Part of a small language model's weights: width 448.
Each number is 500 + 40 x the weight over its row's rms, rounded and kept within 0 to 999. Layers, rows and columns count from 0. Numbers have three digits each. The size before them is the row's rms in percent of the matrix's.

# layer 5 MLP up, 1792x448, rms 0.0531, rows 790-818, columns 336-447
098:480488582498490572502589576466499507523517498515523458452492468525564504514482511465498487468487487501599546514481490471554496498559475495529538513501479566481505523463407515486517470467543501490486452544500458466498450513505522532562513488542478574507515488460495478537552550531447480520516550442516458536458503494503574508473376481531
103:561463534490488472490519535628504492461474466497518508446505437537471450493499519456619405452527555517554544454495461503461504449507485529535508547532520470439468504467603470560493530620559453461508468476457559489472470512497486510441581554422501549507473447526475523520543514515471485470486441490497567390585512543480489455432427543491
097:520466492476538440501503419467475523476503425465519548499518469570455483505475449483471563547505472436455449528468491491416495510473524505474545524508434499529439476579500519502445549470497505448510510472555521459562557554510557562529517550542525450481442503481456522433509545454440480476458492513592567529498520593490477511460502496498
101:481497535561530518526506459526528481506559426523457389516580532453493475502472471542542501500503470465460506483468476515509537498459532541520513488537448472460445519469489492492487556551409426573537541485442435507494499538499538493546542613547478441487526434496515555508445427451515488510454452455418491559472528515505413525489452499476
115:517502523580473490506499466485491467502578533502449490541504489480392504520526503538442520479516514511482466491484562432496472531412449521533526544488499438508534507561510590462484542525459441504512553529464425516540562529460476571417500474520469515567527546492502533424470596553519517477452550520471526485481484630564525579528405439499
098:465477412533494543476475511450511531558488487475431544487564559488511521527421513561475581488538511466504482519451524492466534483480427550508469549458533477430544560583423474544504527523511529534534528500501464533457477477530503485508460608562474554471457505464506494494391509476575529534464489500485465509515517501478618477464528514471
104:573466469544590456504511486505503488509516519494493525430504548539469478566479507547481488510475527459493489528439475468469462482499421529487464527501451571552492477543463498465558455543556496475523461474490463499531464597468509479551523455490554444503555418532500506496528588541483520498487520486542563531533478521497529462492494522525
110:516505508512486498556468415468501468485513421550532500433495507492500453501459488484499515514516486514489469479469503508562550504510457490510528515421565536506523472462542504563571582514467500543505474534502518511429459484520473469499488502533489516535515515537485523447502427554536539470562508449527447513542527489460471532488466541463
092:479481437468551529462470554573523488432516503529608423501553469493538459570500490502509495456489464506549516416448434510418520450550535518545414498516488531474456457575535567484443513545401546545525520521522503495486502528526510499476596488468475479449484387546467491501439442554462506530455523502413520529503442499510546496512551529529
095:515464501596481508505567548556542543503568499480457542474520493438511495519505505487521487461452485493508479603530468446500546451429551541536513503438521495468514534507532598507572470552464505551551553471486509478521481525514541515477534437505540497497481496457478424462547538490530520484495493491496527462537440506479510469466498378473
097:524453603488394543502452516538458522509498484546535526457436495596517518491550525476545428517484447507489536502484552523471525558525473511403505552450550478500481566476484464544481470491485487494539507475526518434556489484473451545515493523507478508496472433595495487491491462454483493485527578481478482500499501497559484552547510493470
099:499384455549467465455530470512499457451549536535520467501495475448514473498535497492510493482479555483490517551488448531441524540497462441510610549471482475543504543453499501495538567533572542469569472492489568535514543485487480558447555565464552542470487474556513459499508499472497517498545501510526426506515556508482486518526453510425
102:494421445534519442439496501482483584444401575501569460427527545538471553526532459409472472485469522531520465465535570501505554498506489512500572483497476498560465496510541531531406486540393590539548476536396546538526462557562556449489499468578470466499531448505518550521435487485563467586478515498511476567541512483485536500446515471449
090:558398493538489506435496494558448537421538497444523526528505433504460483491568532541499549535500552458494516470510456523455542586487473530472447478516546535439544481501486495446510486469469523530512543547505528503484485498500525573433553508482460500565559487526510412486440593509523550575440459484520567435519503477523544489442503508484
096:496475528451529468473570506582524535520445428449563491484513504516494558508501575460508460506438468450505531449456523506563438568527479598496496532502431504506499497496509495506496496413431456503458520569450505444506536534493630413401527508451565538498465464568449492504518523490536536516478456462478483533528534558472502505466526450478
097:543465495535508497536443414405490476420522499522535488429471553506506498571482516468484481500501603468515497469540590500569543527510480559601487518505526557490453554590534485478524529525516511584526508482493518577478448493502519562461576490530537487543465535557510467487514543489509593533518446515457524400449439538541533542505495495487
107:551481459542501478535540419494480505482533531428587476470537522441529494523446516558511476508442513524520542491551553506434494513521555527472506532459580527499572507557512496457506466528540494476514473476450416499543444463543412463518541408463517457542554543513480491516440477552524536451528470517550487446476490485508529523444547497453
091:514437438507454537502528457485523489463507499507491483540507567482492531493468512486536457441468515434518499531391505511471533464508451519518454548507511561537467532542489512492502559579556442570495437543466493548463529475531552512442432550578527488495586484477480554527475500489562561509483423474431491525482439514481507546511485515471
095:543435545531502477590517511510548494500450484528462434473495522587445533602447505508545490481513524549529515570515510554512584512521492534497534510508521514521463503434452494505601524499454440546536506499478499475457493529526540572501507545542467493497575457492460511472519552472538486563463479508480499564486477555434464500456465540515
093:512451545458530490538557499432472475488502464524455529439536461546490524494507453514524425500495523474506447502531552507520459480508488459542577586466488479463551588520548476537603532485498490489519437525419540531504516513483548526493575544549401502496469513534444545544490511522492477509441520470438504528482585543516535517490499509485
095:504489504475483496534489539522477517551489562555464535516535541480505545575446467521480463485405535429533472423519421565517465506509451476563567505551524471546434521436497497535450437536477462581543492449461492562491485486522501525568527477457495490493457408540513450452467509485522503498538521485494518499537418471551485481483491482477
097:487521581518510481599526446467507450437532400532550569472501520458497590503532534496464569490467532464542464478404508500563515522523534486513521459513470458487512484432515458476515443510508486535484528530501499537470481455480496496512530498475502538564520467523530430552584514481486523547428525472505519515537499547406514459512470515474
095:562556541449557532490476476447501501479457508423457513520544499462451599496456491483529422507457508503530535545443424508525453474390420478521460479532533487518524572495505482470519496493428478525456536592453509488449486520553524581521583563560424523516468444478466422567568436441512513462509518491509449465523464602525509475479489518491
102:537516518482529524516467527468506522553545455486609511509475578490396489546571484459457570438502518479438562499513489506503510548516513481527451515459487406514453468457500514573521514503412526426531516482491462492503571558509536512499473506562530472521587517468414411436460505482547500461462505431451453497566447525474507520480491535510
108:510533463543499514557481539466436519540569514539474515512558453491526465501445519514561499523470550535480460519499482467502465494514467547454456549523458562535520500550521532515453487507596557548570501461483477527474503490607566428449523471579468531481457454520499519479519455483474630500500443431518528519508507521469575518477484535502
097:564479597489505508488505515507537514353516512529571525591514430476507511553510477547499539493470476500528513498501530496524502472517494498536581517491525548518502556548521534517524467524463525510574578424429565568462515580526608446495516498536514477493459501476502469583496544525447496519482471453554468497483448467465494585442497507519
095:473488555474521585517483471469529510486571520589481461479512517473528488499586382435459528514481493511472487506532519475517415492551450416510518493504461506496525525479523573516429547482450590532509499526529538538510503550492492485489498508590555392472477499506517463469508493487538492518453484537528443540523541581519572539475493456502
097:531451591514521487518478461542478468451564524525573587492495496515490528475558527478499491493513514490558506446535498474574590527531485486581511552567529450484526489513481554537434481516541470502530473545453538505474566471485541521483475485494531475487466493514496569505527567442435461557473493476433465438588482567527563505481468489469
104:533524445470479558458534476453437515451487446426585529484552587518465572558561491511508520479498535512586577536520482509572511468507491523550524545567448533524483601511468526490493518463519463482500504489514510460600452570465487575435560488508475492536501503552502538523514458520490546482538446500529498494546500534495527547545471466499
# layer 5 MLP down (transposed), 1792x448, rms 0.0484, rows 790-818, columns 336-447
101:474485458525533484513536512473508527490521536498496488485466436493528483522530498480500433457563461480499508526544460542578488460546492527468617479480431555538495522520415512466568335436492477467475563516480526497454512496548474430489491455558516511418448460483510434549503555518500502453459561474495492494514534460508498504497527497574
103:506525499452484466480540528527544499468534491457494517482464455476488464506489457520490518489473464513529529440488518502486472484531575420535476557565547549571526487474539439426464561466530549560479481554435499543546496485470453514485503474439523462479510499430528524513506524412449484592527486522518534462482474577459529563499536418523
100:563470491504590507494469472541461513438512478480480466468449538505508439457541453506503518511468458428521494412510509524454444489496495530545572491519469567588466553602527521584549466455533452550480550483493549519527590495448456514555533447555515480527499464442509516488519502487541473492482460559445474451516544457549505510560508487565
098:552462429522468424509529496528440536510506519568504523416483512473491531483417480527550428462515489491516486421526510431470439454469593525516473459533508475535440580523501493498498555527508534551519536520507441507450486501506496549549484462453494493482480517496593471483522500504482531507612494513505451501522464520463491486581525515538
112:478501501513546477607587416533542420462510419440452482547435519529485474481582439527498496492456462522552516534491483486532447564463497540477418547547539517458514535531447514484488449591434498475478541519481513453481532425529470515562441540456511511482521450517556462510511464493501461498495489419551390526543474529604476543503499529497
097:521444441518496491538487530475534515490470498528499543465507499500542496500467529510553525468549500471479483510428526517455520427464497522474522455501448549458535423508573493572426551420557497498487558506551511526477476409535530506466485491495487518507507569505520484509472429543527485531576533476563484457485520532456549502477485487481
101:487464486508514493581505530514499492495542516476509519461473527509538468505507479454475522530479450441506504458506574466449515560475493460466427577490501434461507466545502486495501309510469475459491592497531491515524587502486547508484495538499552479520488473487441499459421548468409520531464521482484537538448508526569451487508522507499
106:489555496557551553504488472433487465517592447475484524413531543512444537471448457505521554466498485440445500481538489569495497549392464499507466494463556503458481507502479491531588481559469501553448502517475478516503524467405540519475463474447547477511606498502521560469513438554492551517600467520523498454554520487526492473535465527544
098:443598524501404494417528483564470561445526506529469586513485543515546470475437537501455475445528519471438511485459552508553446510479513503477480534524570487451537512557507477472450480493454526480495606482555477477487463409530540477470582544451497492466469483471574523473500458481467514541574439458505535449484466483473484475428463516507
097:538552508487445480503487545482511504479466528493445543511478488528490558548453500431467493485465462487567529446473515553509481563480504462493587489559497474548469518539540487530516388496487513546526443518487518562523503583487463465547484487449472496519535533449544508515533535579467550558501541531473578438481494501467526523534497587481
100:491509466465543527540480535444560457522479535470580538477511533505502502478513525450498543553456471541490543550475471503457519508468522465516495444494440559564448521543461487495483499558542498514509503458474456565490471502480461473490515468506574483529492452465446447434504452425458534462454499455474465544497530428464478530416523432394
100:523516551457468434462524525457455512540552543482557541450492513497506411495482499483520485532547521575446475419550451509514560440507489546490494485516451534513475535516544534593515510461581475524504555503560492458493504460500532431472543510439464527462482484463524449510526449510490518475492520542463565470508543445542504517470491555610
101:495498541478485501503512527570516500433487505416491523555521450480470496522487572499444537483470521540502510514526477531488492493524505515462552538436486498451463440513442515500568384558510433462488495516469445465525548504518536574525545531525466471517485583530658557482566495514524452419511489517492572492494500483513539479456534463537
091:568546500518500522507444488466512529503509520597430507418508538477474513541571466480520418523456433513465508504483497553547477483468483520443576444477546625533525495535549428458501487468523497487475525427454561454542484464451469490491488581477523465531552529462568529420570464440539485439546473472535464520531521482439508528508524435497
097:449498491468513465479445502500546574515514488503492450527506459459423509476436445574486480475454454489439488441493471445477491480549524591454397482502481469429425521475512467503499451496475484493470543496531442504475553554480493457467483483500460566452451446515552456456540599471564539556502574519515502519487513516396468451440514528537
097:489541552533437516462548483540565523437471507534530509523528580495472475534483506537467492448489519547444499495493490516506492513482497498436464490536447507465502489568477514443404415498437499476433548503581538431515429520508452543506522507520533573458468561456495527501504541475528515490543592530504451483521510502567501474500427493510
105:552500501532525433491500443570540545422467565483509540470464533531482433502511454475497478483456522463550389506488505471476513417561507383523487424513491534467491460448486435507508446430528502448550500494480497514463471511566551529469485513477525423466455450431474483515508453479483570404501504532444533549507457560477470467506552558503
093:416411462499479467498514517530494505489477524508522507505529485463475504463465574530529499548540520469518527452456542520541595485588489491517537496537538569468478520502571476484494522494540571487479525502515529501478476467509476444485441508509456571463503511575545483505452412524528494527455549457487542524515535461461529502421530512523
099:471517478494457477496542472504486486468474513502474637530486510492519502477494508544555503512531470447455430494547492460567501559522524474530498546534469432465523512414484475554513448554528449454566493456500494510445546444535527478454473466551512537518579572513504537492543455508525510516472530467538504470548521522463510523464496468431
094:500500473567487491615487507496519518465527507473417517489504483514501474564469537504535486556477436491524593513447531544557548511466587606551472461451529575486489533495500488443605576522505463573465524498559482480489557464512544478461463524448503509491444410488430512493490525460485544527522508541609561486538517504526472502429496551481
098:555455508559486454471508473427468536510497391448477405460514447471493518455540478494485555475496520537493503515524521489498461517467477522501516515479469504526467530463502443453504493417472467445484545490539469492523482516503477449573555501514466504499498504467474574430495473499452507432403526479456521550451495453525415502541513531419
090:536504473489565504393466546531471448570462559521436420461467502521511460487464474482488435456437499541459575510534539486540449441496453469534428469465518485546505528531464501501489496488411475516603524520460500517471515594505614509507433569502443480519448468504527575407476448505530489502497419488533512482475451491505507553506528469564
097:521533455427488422505472533407481529545562463510471431536510547491557532457496503515536514531449536567521475457508435521538522505548450481402419493499446487505533437495506513468490554505532455533496496535537566477407498460499446499483526520531505475512463520553524451530531465472430492524454454522516479478443514535488569456548447460500
104:511456486508557545455579508518518455498504498461511489515517498442568473553518496366516515525486442565543548432500545530474476480448494526538575505473487642532494525519524537542516497478534416536484546490503544491510483466441521479584515498467450507525471459459499488571494476496454535500536544446586509514515500572498523486521476483500
111:503537531518458495507539509435491566481545518495478495506461496495513547503567477508491482487518486518530548447508491536516544552487522517427453504523438415489471494538510524562446422475469468487520565461539531504481498386556512492425483522506526548526455543520516563524522475501544574485491494552504536480493544506483523473419552572569
098:415511529456500526492537531480483469496497459449496485516474436576463520496570539437460536496505433448485526496460491491550550429491496521479608569559484445535495532511467564567563342502468561484499481547453458535473448518459568419456478488522485503465525503467501578506473498572466512503506530462471528528479532447542613487546487490450
096:449422595443508505493517517590490514442427549412509473569491474485531540531477510522423499485490470473494463555460448554479479499505422487538510489440570466439512531533549522418478426456476557432558469517522508513507500500441484543530527495560464497427556532489687507602485577611558471524547535481474435481530501495486551532502562470470
099:485479580547458510496515553566469458507540477427510515600493507480504513512440499490503476486422577518572501505504471526550447447540482508514466520539486549403467464467441513554561426487493585386494475502515536433426614574507496545493527440498492478461413557492487510509524575557465518453549509505418433515526506468414458437533574503416
102:474485502538524534467533512521453466493514468542495495571553434530489449549474452478485425459456465476480509522484498519446473520534500446465508496459417561394479456460545496537484590389483495508512490501517540481508503560529527519500510492518434492510481494508581557470489434556558486422493491486485527485512507568483470466533518535454